{
  "activation": "swiglu",
  "norm_place": "pre",
  "init_std_qkv": 0.0186,
  "init_std_o": 0.00396,
  "lr": 0.000287,
  "grad_clip": 1.0,
  "decay_fraction": 0.941,
  "final_lr_fraction": 0.0,
  "seq_len": 1024,
  "steps": 11299,
  "dataset": "wikipedia_en"
}
Each number is 128 + 32 x the weight over the matrix's rms, rounded and kept within 0 to 255. Layers, rows and columns count from 0. Numbers have three digits each.

# down: layer 6 MLP down (transposed), 1344x512, rms 0.0165, rows 872-938, columns 384-447
# gate: layer 6 MLP gate, 1344x512, rms 0.0183, rows 873-939, columns 384-447
# up: layer 6 MLP up, 1344x512, rms 0.0186, rows 873-938, columns 384-447
down872:097124162139167084116118077096166118142179103103118157174190139164147087126148161186141127178099134091131098135102087143129095116152195175184130148158177169043141089169161115158078071149171154
gate873:101114058132141149171107113096090178155124070124112108126131133063135158120092127182089146140122119096138127135111075181065102156140115139083115129187073147120129092166155121112098128115113111
up873:119122188121135135110101140104091135107123166200116161159118121210083070131095105144149079094145118179105108156116142079161120156152133113143131107111122131143091116133122152151123153157122121
down873:115102113152162163123127124126091177108099197188086141151139126157170130104093119156126080115116127158106169118113150123147111193158114114086101121158090146135104101177124118120112142121114057
gate874:115125117093081133150091096143136130079080114143058159164121166145133110186095136099111033176099086173089135130090139138106128177127141092114062079148098051133139128156186117200167143127141049
up874:108077074134118150119085077124078175131105132131166140168124160111121132119103139126156070111119061126132138130139139201110109120141110156121108150153088142167115120156196122132120149114100130
down874:112128182139112111155141167130108137122103124121127126077113081124087112101119112147128190103160167144151143160183120080150144111102086105157145118105132163084160129105104129124137133134114111
gate875:084124134122124116149149135114123156142115101146113085059142126171109181094162136110111150176114158189098102123075082167153150163193147137120116180165187107070120137134148189109097076175062139
up875:138130132151192143100138119078136136090149152104128111098190098094160154136101107125082150185116109123135174181107064120096151099113149135127159148101089079074104104112162137125152138147144212
down875:149149097127146151098102118183142139090207158125158147068148139069096141146129202111142114118164050096178117192144161160076043092126000018138103083133149086112123098082125151064111142111089104
gate876:177089160103182098138136113154127145140121044152116193106130113096054108193091126133124161116091113120121125118099146079177125167092088128117141124126112158136132136096178146139119172111160158
up876:123113102107115113125092125187100167122099068102128160138196088078113103096120150138115157152048136107112098112102110128133127143058065109160171093100136136171123166105106139077119128181087115
down876:082134116158151118132132157131092129138215146178183111142156090090148105101164142123130137116159136174116088132143172122089122118182097133113114136164196142107203091131093130156119045158125133
gate877:166169119129143041102120164141123139188087065115073171101167124136198092158079089124143110132112181098149110111102179087117162154120138083104146050122142118131139167124107136140142111171099106
up877:139127161120111169131101109130131050114113108108138133092134147147109136158145143124129092114102144116112135158183113121163107107115144151175128133113164179057163143156142104142116135096114101
down877:117087071185130121111151167113121251134163142128105144195103097127140162083067174115116149114117079138133124112124146116103079130141097178098120157139090085187092116167133129135108135097160152
gate878:115148121086148203165133099096123104102162093142120218098123084101094143146118122142078177174072137087093110089170128075109149146118152126090118114159137121158109197072088072119090129165112191
up878:104131102174125122131187103107121145145153155131172213183203147113128136111154082173121156151170130082132122133083163162125095191102156161104123132123111098133161156156116149153152102090056243
down878:104081164119104143108118107146124120130092157148075065096074129130087073189113166107157076074130146176123138160133128102135152101125085062140128091115145149135107077140150156120090138127162068
gate879:157111163154120117092160122151152094118159155137165162147171174095097130109100149154106121104167130138131142118196113123150119128154081105161152089128095152115056105130108154103095167153187134
up879:153164167149104095096145140160195072128108100130116127144204128111129147104093150149077136065127108089095127038166146156091124134120122111142137154135139082132066105147089136124161147126138136
down879:126170137107101133131121160092102159138102102138117132091084148124176111169062073122085163128113156152076081081104171114124158154138190094049155136115169085222178094077141063128111114133086134
gate880:129112141114132161127133144109099131064149114139094133098119126120157122149132140135121100105116149122089074116073118075115164120143130110100120075091127120168076162123069144206127184083113121
up880:094112044203165158143146104125201161176154133150193132115190123106112139102117165138140159155158104150067115122133099191141148125135125194121074140176111135107145110132143182137135054169126138
down880:121171172055114092108093100105120111087120089145058154159157171163154080125100113149111090155125109136107164124130138087130117129121150153133099096046093132143133134098110171158124160093105156
gate881:128136166100204139237065110139024152225162090106060073089071133129103096212158048123116148147095119151152131167139147133140178193081059199115157146127175136133085142073131087132116112149169153
up881:126206168099157109186140131096025111190166138103110046072119174154127126175141074128093164117114123187084150124148146117137095197106111143110130114117106102084083117159093179115146094111155095
down881:142111089165076069096120193074141084049116093135203140099086076142126230182166174201142191099133077093160091106170088067187113215173131055129129186118134162166158080107180106106126166118109126
gate882:145103121154114101009115104171098092116146136134126127131150108079052137132025111124108090124157183136176100085170138112154064120113091106093152082169103146135140131099141082168116135135180129
up882:116070145117128144153185101120091120150143201068029183079120117124156149083122120111198105163133094115073123107138055113129123136171074133069156173087198172151133106098130148149113137002120156
down882:151183101167147076095122088145107099181016109151121191131149148131105104207074159135108097097158038123125113129129128125168082130061125095135112099137089103131176122115175123156086121121169076
gate883:113146141099107162130060161105108113139105108173149101123110128146166119199130112081131086097159095231106133122113096128135089131110145137110102147127107119143161114085098118141134139063138120
up883:121142148201126108104151159139116118161142101096154137122077183094108144163142167124195110172173208134173150161148092162117128136155096166137146160128160102095091103158132118155140116098130099
down883:123146116110118139115091112129180139140188129111143129129132115138125102134112122162117120105085059184114083093143101127143118096169126136100092141135100121165205129082087116106147137150101107
gate884:132153113125122133132094118154087087126120098124157106132160187185080124134019117102136107102168149132131144143152104085100161187162167135143141168133156089134172070058118141099138172178109067
up884:116137116129112070119084113100103144119112123099142176109033151117136246194120136135151162161098130069133131124102152134152117165095186058161113103118100137099177137137170123176044061112145061
down884:105122087101180195135147122152152117114150077149096089182210089083086045101132117143066086101190099218139117124134068138099143104177096194143121114151178139128096129101095162096198140154140172
gate885:134129101149143100079075136173136138093117109160107123094132116125110065129125204165149114118162149118121072039175112087101082098138123114133120106135158104151141126138143127123130112195160119
up885:132109141110113112121090162126139141155155140146200089112041135169112206105137089115146119150136123057161151076116184142136112131128090101140126132161142159121125135096114100125105128123112154
down885:150136119089100118172175150096131137096116137134131122115174148115109088155134133143077163094116143200126154160088128115133191106157107131095134178135120144111179160166075142132096123124168132
gate886:125139112098105114145084172100135110082139161144105135127107167138101086174085107152170140181167121123122079092103143118136126070124114113120138140143102089085119127144098138178101119138149084
up886:121110110113136127152171088131088098119134113137107146129141125100090180162093123093118125131114061147151141090135093129112111211078122158107132120180153133125159078098144163148140132143160133
down886:122080110102125098153138147112112176086136131143153192145096131117083177132107116081153074167146094119133079102175141176103147133143112108167155108127134075139173124108096136150113114193165059
gate887:133139127060123117129088169120114179106140180092147119097158128137171128060106152194177113099133201086152137072094099149185152177097138097081124139170123139173104159167111132102153163128127167
up887:161175148127089119168084145175153129163143130155117139075146173141105091131107107165093138097128097129156149122165128189162097179099177140129109138195146151137128109066200115094092129099115094
down887:131147187064212158069129099120124113178134128111157171138161108136132105137098152113173144121134172131137130050115172102186100083122141165096168160139098131136124143119083195121142132128200167
gate888:147099117093071127183090157209137132096140167097107134143168205073134152121148073126116125172109129069088163127148087174114148174143104083121122162105117127127097122104146116121138131132099103
up888:113118125124148095127137150164147106127111083089124142107124129122117133108136116128191187098140152147149139177155107103143105108128187143146119114105154113106113171170131108158109127192110077
down888:141128105103117104106134153127106151118141153148127131139141136124087149124145135170071102117117161082120104096092190104119175142109111079094178177156119150140179132113112199094128136079115181
gate889:118148129120114091097100181069194136131133164146116155061106179167120076163127103115135127145125096119131182130121112098117116118089151124132116111121117125138096051134130182145081120146099135
up889:085182121139108088095173136160106146128120116099099088148072147127109059091113181112161167180111141108147171172125167122070201061135096129125190144140154129149134148110094055163094134139107185
down889:158223125062092114112137144130136148125098174155197120103149155186206092115196133066132149105178152107107102142076185128141128126100134053107162117077119063110188095108131145070148151101125071
gate890:127128127137199179135087104080118154176119086108132139079148143105097135135124132152161170209201112081157076173116175165179115180134085110069188126191123100116080161163140135160099148177120112
up890:130094126146199136095123141127115157147118141172139127185106099132113126150088126057140150131124157162139139144111138129144142125099151137143104084084131108156139138182156121101116110164180109
down890:128180159105106120168133102124173064145168120080158140145221113165124114100096104216176101147137109076069095151126119106079061175153105098128180075162117164095117065115131147146153133120138125
gate891:093126117100179143103146096098126155121124116127182092113134147126125082108133194187130119119076116144154147104107126139123113154076197133154182097140086103099160178124078159161078105134151113
up891:127147159092106115147204216191156158104089161136112098117101107110147147073127123128068103125152073166130079133113115116131156104134090172114069143115113128127123112149140118081124136161139111
down891:144150118158123087185072145184138132126155132136151171097115133141119150162150137126170165135138203077144119136147111121102129161149138128100140146070144137171129104125125075103176157083112122
gate892:104159103106101172074131087167156151132164074083094124135133169075066093123162154223086115159086176142129111142137170160130166139115161170101116134105117072140093137141138112047127083174106161
up892:144141058154134134163153117141116106140128135125095085105153128070114134135127123142150125117091118168152143125084130166084121099129138120103154116131100082116051126143159107108128144135098136
down892:134115208107087179097128150099119102118126111137135116096151141125123158137160110149076131166179100162094086125098107118151161171115096150125122154074159179120142171094064119102167090124171061
gate893:112131148136098154128089158123137144131102094169164093169152160151146089129158155167132109128167141095178136116108133124144124065112115080137184148133152110103108145061152127181110118173095042
up893:168122173093146144105145088108087106129140076137143107170117095115146170108072174095155166150096155094120153152162149155117118116118109123139093154130144180189084151118134125122148162079098139
down893:105122059205057120147130177140136166177137161108100177137135174138079094103104060158155102116164143216124120126120111158098102120085151180163179080127071093070158101164130155133110125140151082
gate894:102078130147177156065177087146168131134146135092069160237100152131138126149103118127103129161162122132129134158165115134155065120099082114108135129136110171120189127105127098200129111130106103
up894:154108146102095138100125043110158084130129123139125122180046124154146168132087117138159113101133122146168139151065130153085150108118163159059151131084124167081152098092121106176171153132089130
down894:161130088140105119152121105103113104113155159112099122118060142126154156146087088192130119111081170083134145127127141087048144126116190140171082123158151123097114060071110121091057176096070123
gate895:135094142079092120112136103186102109093154122178115046150136133151121158100178144115154155193073175165138118104144095068160105079140094102179181149105154130075151104117120093103063138144127152
up895:109089151106118165133125149118160093148126081085068139125115177136118127116132088112123132136103089139127155081111115076118132160151103144182117138131180152158159101125108133114076142117102083
down895:135128114154174052142154113146133175122150066052161138144138129092102112142122170136120092161160111134162166148127125176143133118145107169142166162123102130119091122170149137182161146111122135
gate896:136141115184107083167161136174145122140130175169092144066130195108114110101144117118133201136121095063153175131153158154155116092154175131094114171133148111122157112201113148148118122126123154
up896:096146135128068105171119092123136128139148138133139106163152123148134127088172088099135130159147145129127128091087104171149117101129115171098155159133082120146176132139066119171099152087141223
down896:121129168183158198132132144145153134156131154145126116088116148130101142146086144162158146120108116170109136132156112079195117155157173107131151127167136091065119099148135187141083102145169152
gate897:102103109133115112175195136144196113124113119051145118074102156136049111104142130116137171139182149149150154117115157101092103096116195143112144111114178117129096112181133214122154088127169108
up897:071131137095151097115116141124136105182155135152134172157128160125116184135141126137110089171095101123078117165117128134163103133119144153178132126153052132136175164102122118097072112128089149
down897:146134111143107170117188133148177141129157110103130092085106100123080128077092135071140166126154142121162168100118158153104087130145165131160124116112141164108069116140152140097129102071173123
gate898:160086084099080077100137130149190113116162066168106103085124142119088059130134172109130110107158129144100071145034120140097102126089176113113144173117136180133151157128138124129110081132145113
up898:141098159180135179159199108108194136144131142113167102087082127100084118107114093129116110179153106151144134116083150120089115121139159132136120148121079113132123149167144182129174168112156142
down898:115182095179171101129088100110074080112090141103097130133169137177158174098136100166122117129086215157141122138124109096155156143127084138174174126098137112095146127078116061141053068127113162
gate899:100137130161097080042167145118080130105177112090104115145128134125125179105073143169123241158197190163177103141096159120124066109126101159154110176105159139090146134120175148109139199119142123
up899:149160116056189103182132139098131167170112110164130130103117136138145131170095076101112144188109162135065140127128050188165081102150152100099118092113078099091096150148138155098143119133115135
down899:123074120139133178127114093089108112164191176106118077175191086098116140140211191146146125079199114149133148164148076084140113120117091102207106146128154183117191150130184081140119171164170169
gate900:140067088153156091092146162137134164067130113099133092221119152170139124084024096180164170153171110157163176156149162160063105072161154156125102201125106109149146095152160149069140129087160125
up900:071122156141141155137097112132053072148141136092144144099173146107111132129146134122168129128112073114069134118140092134190167101158138211159146159161151136160167089119134139133090100114090164
down900:180142096144135100110114170153147156167142099131142091199138130089150107150042102113141141100125103170193149137131132125083129163128132140076072103084125154138175146166124086096175103112213119
gate901:151133118112126116134144105115142133068128093129081096100093148100102106068117154142090130103110151135188128098142100125074108104133106137094102103129180157132110142171119178066161173167133087
up901:156129050096155133114140156131166142092125140112089103123094052098109105107173089085168122128155139125145121060084146218134180090119140114144094081141126137143113161130104134114150134091142095
down901:113158103148126103131147193149075108138106122113129141155167150138188080182111198214132133062075118117073101192176078096132113153122120143164162165130127123150193115136124089108140180146107098
gate902:117108117168103123122151108130092063140167158159079079147098155166138144108128147077144130077136120128088199111128156125051131125161097140101169146105183098168094138172149149150106141068110140
up902:117126133105154117069138099097121118091130147140151117135131132143133064153083154163119103106096146168116073113085101101118175156127088194117117094134139112166030199121130071106181133132147106
down902:144091161199149142147149121110144150129194125107159140098157139198148093135145108064128158061170130063154199119148147080086164149144132178092123158093146140144150072124160177177099083140065139
gate903:212139107119121143151146077144131165096127182106152186104169185115128156146112116130171122165154151105159122092104181081086110222086128108081114085178134094154093134126109211147135157126090143
up903:157155129117086117142140145082109158130142157149075142144140102152143118131133097135124148127073124051176070093103122127076147142148148119059122166086169172143136137141134076145102142124111176
down903:115104155124134126127100091193170129150097155122099080087074140109100126082136133091201108180185113192133143140106210128186154142119107126154110112124130129092168185117123156128161083134131126
gate904:153040135145177188164150119091132112106132186109085106210121120120115141107128190125120125158185135127153121136095138138122126140092138163106116152106158149181137166101148135099161160128131102
up904:167155136151104125153127103102183135154115163084139077149150130159144123117111162097121143115142141104182162163146166095119112144108129147090186112141144161134178157114109151151119154077109110
down904:116122114100145123082143145159133145098133084146117150096126154139107141120130106157147134159096083119113109124120148145157135121139139107185115178137112093151111093127134098130133148197133101
gate905:179139156107095086148133066136143147099172119101161157117150162102090166156098098101111161099139166095049166129084106092131137142074173119136138152101079064122146147148132127126118135130147132
up905:132126156128063140118142143141158124124140151181120151108138140141136087124134130146147156090129181110158103108129102121100098137098133111111101140076138157174098155124158100127143144114138117
down905:171132124203144143157150109119084132149096170070140104136118123110097117156130107141141111109156128159136136161074159148131133112129106105156126081164116097133098104120182121137135084115172107
gate906:190149065162109141132158148110135150150174119143153136053128172141111130180118097128130120130145156144086130091072132156105116081173146144171136129084096076149144090132153179086112093097148117
up906:111108107121097126134108092111168096180095160125155147126133143074126167108156125140127109177140125117069177147111116129168155131066109120162106151112107135138166156157115107133155096141074136
down906:120174175186049151146132149152158180153181119105096137121131145109097178132128074109115143172142147121157105081114182105120054119192081142169137126144160109138133151105131183152122102160107100
gate907:171129160098151115114081153113089112108181128112145107148154160149166085108155152135152161108164079189102168105111137129167134198079132181135117213131155152152162130128092167065128093139091191
up907:099150121128139174084160131133106155135116121123077176144099123156105139151165103071114130149165136165136166167165117106075113122110082111143159113162138123145084089156102159111099169145154133
down907:133114116101179116138099137143140096076113200150172136103133169138196077133127155122113089130086108099108154126154135162231178121115183165119103074133131094115117120109150120102139069127092133
gate908:064164095146183081176196145118123127157161115140106161127149131111112102119144119158071097130159099127118125133136148082136136089133069124111116171137079145120121132166135157145108126089061117
up908:105181138176153111144189135190085130190103133161135146134134119155134146096171161112119133141119143132167165138158157139143185120128093043135129185123144078086084174111143158148140098147086128
down908:124093144184053183100116138164138111136082135123151057075092112098095121111127181115125157162067167128155141086111132182140162156085171126161129133132198092102154153129105128136132074146169133
gate909:110117131188131096061151143120125086155173099149113102119070114126108109108134070163122120132152102144155090131084150091137156137157085146107072137092149214125125140129128130163128167139109118
up909:118089077108103123119136188142111123134108094146116131125062110154089100090170095125177182102170096116153146124105117099105201122122129124123098166083178186145134106015090081122119173176087118
down909:125155101113113118120139097111167128090083100115134176136146132182142131149091198097121132069104097134114157113098100148121100121121166116145160128169088019129171157118067134072186105123138138
gate910:150109134104140058096105118116085151126158131119126189104171113130152092144132092118106171149140072127156093080137146102085144114082146142118137124093116205107134137141106173178118121131109156
up910:094112125114098138121112138129131152166164152144129086110146099118134127128131138146108171152088165152158115113135085145213075106180143150118114117183104193074141104139140107122142112086109149
down910:128083093153133153134138177131109132123065068111100195141129188117139106120169154094107120129073040124122070132129156094056123141184118200147157102095114102154122145127134181151103138115187134
gate911:099112159094136107115152123144093105098156176117147138129149122126122157130029087063086142078152095134172126143126128163154084136125131146123153187122104099098142084121124085136117222138126086
up911:150129204098133110146118127201094088123161150115146103041154168180169089140062105048028119081094140134153177184190136137119101078127193153168126139131159117072173150137154086130151168120122142
down911:179124100157117127145076106128148105098083073119145092069095148150139099124226108201144144154107116145113166106115093104121146111105141107184095057124163146142108178167117152102123065109089124
gate912:140136130083057158102125179148188082145122118101080103118133096127099126152166147101106155113128167095141169149129104137111108124113138116158110144127182137067185148127118095130108127142112079
up912:130099104149123152185192151088182096156144068128124168101085137127080079194081081154122090125182167147127138183089133073124180185112115171158077110157144147103119144172095090065131130108184099
down912:078064131064136142102118131140125119128116185156085088189180147158144117131179222134139147127116132130121113062115093158126126076105152147157141119096097095144187141121158094175121137149123157
gate913:111135121116143130130154049110060112130132080174107119144095126167130134177111083138125083126147116182131105093100087114129141134132107154131126129143102102122127150105142123155119170117152147
up913:103118070162126169105082110179094126129083040118115144176077115160179152137149134099181112104125107137144128129079142063143191115167117100134148145133133100120142179092169095171113162152101128
down913:128103090151152140130085149122153143111099143089139132146133144116119110093149150134127145147126135137090133144096175115153109098142133063131182129074166136084136146122153125099114058136065143
gate914:139135120193070104170144120090134069140113072118169139110144148144085140171114129143128093120133092099170133129077152118144176200127121086147099114101172098121120105106157116132113150154132113
up914:104107106129116059145152170161086126128121101141146162109182130145091156098098150159182118150152136079165194106090071179177139126085134124143167151164179175157169138115134063121137146156108088
down914:109182140156190124088115123125087131103097121124084130091160098114180080132130102129153182176114145130097093111175071171121128060165159173193147181127101190150092120124109127114122085128121174
gate915:146117098150155130102142092194162149128143113096126107180139201152143140153116097085102098195170160118159175121115120108127117109135126134109148131178102163094191152095138128077150078103181121
up915:150130065117134094097105127160140139090116175139089101076089116163058115093135101112112156086147127135111136138099076127109104100155112108137070193102123070084183125150151132172132120116114115
down915:114154197137146138117100135176116154116151127155118103120187103182141100166141123095150082106155183129096120082194179133127107137112134182095231105118132187116096154108133112142081123115156162
gate916:159122090113171139087142133074116129096139102194163097129100085123155155089140127137098191138065138086029145083094184082106191193135100083157141143054088008144143122135128122100119110115119112
up916:122169146151087167082095157127166133106147086109133132078112135034114140150107126116144126079152090159136140124101103174170107181124160113121122169194132164148152110190096142092105090095161116
down916:094120108087138066114119086092128110158122162120143104163086095117171091083147105166111128172111156116220100111176122110122138085141131100137124117087148106135066171143129141130106149157140120
gate917:122124179109145127101156083113078064095109091084070111170072066102118142134155149082137113183090092204085113144136060116164116084155085078118183113122136108161098035115100150199088155117160189
up917:130146130122141112128128156094127130095129135038156180131105121150102129144174100066129124140196149101167130111057097103147073108142113090124161074097158142133147076114093180186136107184166101
down917:077126136118140130139112117127143170164126106145147077096076159083118135148046110168113125081173128130097133098170108132127195083127092108127106198156135110140150160135172089089134058118078138
gate918:105096104102123109134152075140107104152155087158147147129074149117051131075169161093158146153176146206133126174108096155183126139189050129135113098127141123089070161152162122141144118118137132
up918:165125145162110136117126158065126102132149125140114077126066079160188114136101101165190133107101103156185125108089170089085055105124178124167110176110086053118224069149110157121099104106103165
down918:144150088141128108130130079143136108166112081133131154103104162117089160107185172075166116172170105139116141214123141116166139134166113127132115122138146122105109092074124107128109090177156124
gate919:195097113125085147152163104139150091164098085106140067120103160122166094170116132144091074165108194127104171158158126132136181158093122153131142110138187104120042148093188113156140126160099098
up919:186123120114057155072130148139153103135096082103035153107133103160162027115095101150088106147137167076104125096076131100132158147097099103127163096128170101109127133100144074176132138096088123
down919:107111064116170120153109179123086149132170147159149184121141121157048137121165139083138135139161073139175034077079130103189086104094137136093141125129094143181199115139115129103168160134171142
gate920:154115116108051048117076107143133133132111086175133159155106138112110056062098100150135116109117164089143173126110161104144114139047110144176192117131125170136077169152187101117105120124070133
up920:135120167116138136120131092162127101160105160181129099122129083115082126154110058151118132097099103148131167060099172177127161158115141089151128130091115134119123081100086134137136140106203141
down920:141098151147159133107105175136115126134160072108101103190134158135163150145148159138135153158119125126125134204160101131121152096128127172132129124126135140153139134190165103132129102139030123
gate921:085149144069136104184162137115094103136127142073147109161111127167079132126103078151169105124133130166144203125060132205138106161090138127065140098116153154168097122127105161115079106157113125
up921:101094124202089146074118115079124103148124164193073165127125168115145163122123107154153165138180115120104124124113110115116101104231115146165104140138093127096148167157192125187111130124172119
down921:071115153084159132183151109064104136109060172106138062130139071142072175120139120148168125113128066135129184150103140147142122145092119157110145074081150136191061105153098197098125087170120095
gate922:133095098143130088146167093159162170151198116159097046127149191159100070096128104159115087139146135128145139152126161088103134113139095141085151102150174104117149077092149135178168149099132149
up922:120164089138096123139114122196125131116141144155126172166109088155084209107213166159130164153145109094145118128126115175213123155115145176152099179173145149142154094104123147149120131149141104
down922:089154124144125133121102124088141066188161168078083161114152109114132081155143095134085135169105120148160142155123108112132182133114115189145138062108116172169079184105115074177161087106165168
gate923:124072117140129107133145135228095113186132147153072125111126199098055119126152139121120155164188093129122145099166126109122147084137152146145131147104141107080152100093156169153126164112086118
up923:113097118139125135058156135128136129073116094067132061099112081175165099141118094095084131102148118143041129147048151174107172152117133208120111133143082110141077123151167180158157187084098066
down923:169144081063195131191180116168138125125067184178103078173173144143149156157113151129126118074156148125122100105102134160145186086088068102117130166107154123102186126163111136145118141151113089
gate924:125123143138127089096146148068104211098176145139174145224113145103163108111122127157133171027109124158097037092085089109200142119114184137110053073171107170175023138112127122169106120198150155
up924:067184151153155113099113098137147178162102129159175145144124133192121125099195105120196163135118128122128118172096116175165106128195151089164111135143149130117103152136144074181098150150203112
down924:126115109048083136185124170188162075148113088144092084106124121151118163163134118094177074101140096104149087077138125105064110114153137149127128190147151087127132099126112091133159131086092061
gate925:144129145196179132115164111154162108134176120115123137083111176172100074162092166094089114116131092172124080119155181089133155061126150149128127064061156058114134104113137130146074163131124160
up925:122137159139175103100164106075101110170085108124163108180099139134148177158134138129105097117141153167151110110177164185186082089144151122121108077167099092158108136075139150173129062143113114
down925:168136121119122150076071144136111186101215158132175146078129132148133057097135102160098141125110115134124202152132095106151133097142103147111131112109175106129152127185123123078162145108183124
gate926:119116127129155104092117104097143128124112115154146121141122138100158110129105100094142090073136130162108108126081144104116144188113105113170150081123181165187107130145117199175125102073166110
up926:088109134123178183113198111127085140112153103140100141173110116144128111114094095151127113159111093116091117130111134090157097182112100123111139123187067167155128182130109082124134133152120156
down926:127128100144106106188072115126154159106093132129169082138147142152146141126130151168135121082189169160152138132085165117131125103141148074160120133139197172101127103154148143165123112143146128
gate927:124177111156103164171168139115107158084133217195076168182111121145134116160125145130129108168122093088096095127130177092128144144105164117103069158170075166124149139142119130090116105147111135
up927:069105124120122081104091125094136162123139118174113124160130184134120108180080128226109132154152129120150120138114144162122197131132075141144094114167175168134084118159131159149083180157090147
down927:105090117110109132175114132111084104167082079160123091150113101098139112114168118185091118157118179186144127099111120108130144090114117145056100103192101157125222155099109168129152182141093112
gate928:109104136090119147128139075062124095177086116118170135092063132109035146152149105099124149188079140145207114127178138140125115134166130128136156161165142166065102096091118153083102141125129157
up928:095116099111124084069125096133105197167082125132162147194132109115143156116105110092169149103176139121159104131160163143108095156177118186136170113114084122092154114066211095115111124151137155
down928:139131125139159107164130129159133128148109142081168137127136101158141102108138186107170141129161148138079147124149121133134180141110077093102086127101122138187136101208097153183144173108130093
gate929:187168134119098125137142170187128132106112118195154140132121130162106158142151165159154113112136144135183128114131121063143095141161101117090106124138114088131098136130119129104173098157201086
up929:152121137141131132134124197146107134092112104138151137121123151083093130148137123120085172090137059136104115138136169156145142080107125101097134160136131112166131134150161169101179142124116133
down929:104107163147129166141146149085120119136187205124143130112129122103150103117108182133168101114114153136109108126168132139144134136137134101102134113113127134125090141121163137115082091115080154
gate930:137163139156087159108133086134153082107168156153176116109198171127111152115129130126071124137206143107163167175141086079156085118142109099105147188058078179117155156097172123124158096192135089
up930:130112092066121115083098086168090096145144120138131148169131129147140133161103081097148118180180144083083144119133142179112079180112110102131166114145103207151120120084135108153153122144075110
down930:109123133188134159225162211108160188154106112090095113092136129132116134102131173174106123118114076183168130138084110114113162117146173142120181144147159053103166156171123188096108138140173144
gate931:086102151194097148104143132199115078142149127099090118141151152141098144137089092158175138186172140133183124102119130126134071084099140136117177157109098150108132120143161145116064121090125158
up931:144133109074150073137158107108087140157106102166103153159107099138159116142144067075135109102112149106104172168141162085148180175140072154130121105135148087193153147133108134062159103113152139
down931:116097141140095168096134113187103109187107085094133113130136155121163100153120115133167120141199135112126134127146161134154107050091092149134088138129175132117161151136170154134039176088090133
gate932:132181173140142128110167095135131057148150076082118115103110177069121171173142167105158137109153108145173135137162133146158145185103101170127140158173091179071147064107113132139133156130092125
up932:134154114077090151082130115120120124109137126114143126163158125147127117128071105112144147120172078128072165125096141103085172132092148105138117092135116141155134112143125137137139143145179105
down932:104098143109130191238115159135140160043184123208138196107113140106132101148151139150072138135123101158146077137141069133157138121109088180095095146119119080104138157137109140131107119138201148
gate933:145168129098191141163090127076164158176192125115091106202161177124133153146191163125138145173059137121110157113124151135164123165123123148107121137118107159105132086102121163149123151080096098
up933:172138141154133048162105123121120097049111145114079133151162114173161192116166144153173144108089165119095144201108138165111149146094193166128141132108163152101130124129125172138104185104097149
down933:165124179092094164052071149114102065177114103127078165030109177134167121099117121183078101149155173100154080126131153104158140101150128139141152135122140183110118113175132153135092156125126127
gate934:161128113181145118108150143153115101144129143139149114099130122155103188137138151136110104086160095174060139127122108117129110173206074160130111150172132115131138142144096154124134118150130105
up934:136099141103137134102130076157141136131093072082128125125197111125150156108166141137142102147131059082175162106128112111142101098142134108124147152155132124163138120087134091117121150103117150
down934:178073105116126129112170098104116092095055171163097129159088148078108043110146129172096117174149082174105095108119104088113202125135122142131124165096136140120107160122058122146085167157121147
gate935:130120087110145066153166137159147149166146123080078097069135183105145098124154080130116100126208168139180114116113133124076090148125142170094091124148162121121098125098110155076158132135110157
up935:107139154179135139120178125183132132136125137149102116118170146158146114155102161145145115121175138222130144152093147175110056110127116110106107113122154128106139092181103158122133127105140090
down935:195060099126144103117134098136157117104121135051098124148151150095110148143187107145168106131140185126121185147149152175072123137153138125132107144157160091119095138073135118142110199130066157
gate936:118132122148062122130128118138157163104124153175115118100092086129126092206100080151104170164104150172053115167162112118147114060155168151138107167124121098141121116127143160132124125080121143
up936:151115148173100159050133117190114097115092173122095190089143092049082176127157118134141124122101088109125157136109132120132104100145098206169124183098117118054092061122109143100129160096111124
down936:084164157112140118091138123112111131161086122123115127175095103121181132114146117150149090106178111145120164140130196105114126117104095188128155121169158092157097112158140051131172107112117107
gate937:071151077136176123139130147181103140108164097135166112159107104184144128105101097077118096114123134145120091144163101165158123178154088121138142169114130081106168057073085154088142133101145120
up937:165104122114088122129132147099058163145121101141143119149072107157096085135120115195181133139131151105116130089096114109168094067116112171174208093161119087153090107157148168186106076087084169
down937:116085084111105133124100198145153189133105118088182122124136071183162149143095103090126111095119108144131104123104161167139133117166134083094147152119114118116158095082167161078099179143148145
gate938:159144127136102128123153104122115135098162109146103091103153154140102116100108104194150132127088119113119103074091114154115148132134115137128093205165121162142110107136106056103122162176169121
up938:105142114100167141118168144122152135128138152147111127149156163136094173103084168082138099155083153148136111048132176119084084163092109135151120123131094151169074143182117154157186090135158117
down938:099130110168172116122128132099134101093150109107135092125070143133148064114175171118175136047136108133081113154145099148189082115205155127096106087096158152112163171076083162165126129107148157
gate939:138132137168188126101138132111187108103120143156120102123184165170117170140111110103095134100193159112126143104088107117110102113110185145115146106119141113110124150175152112106106084127142111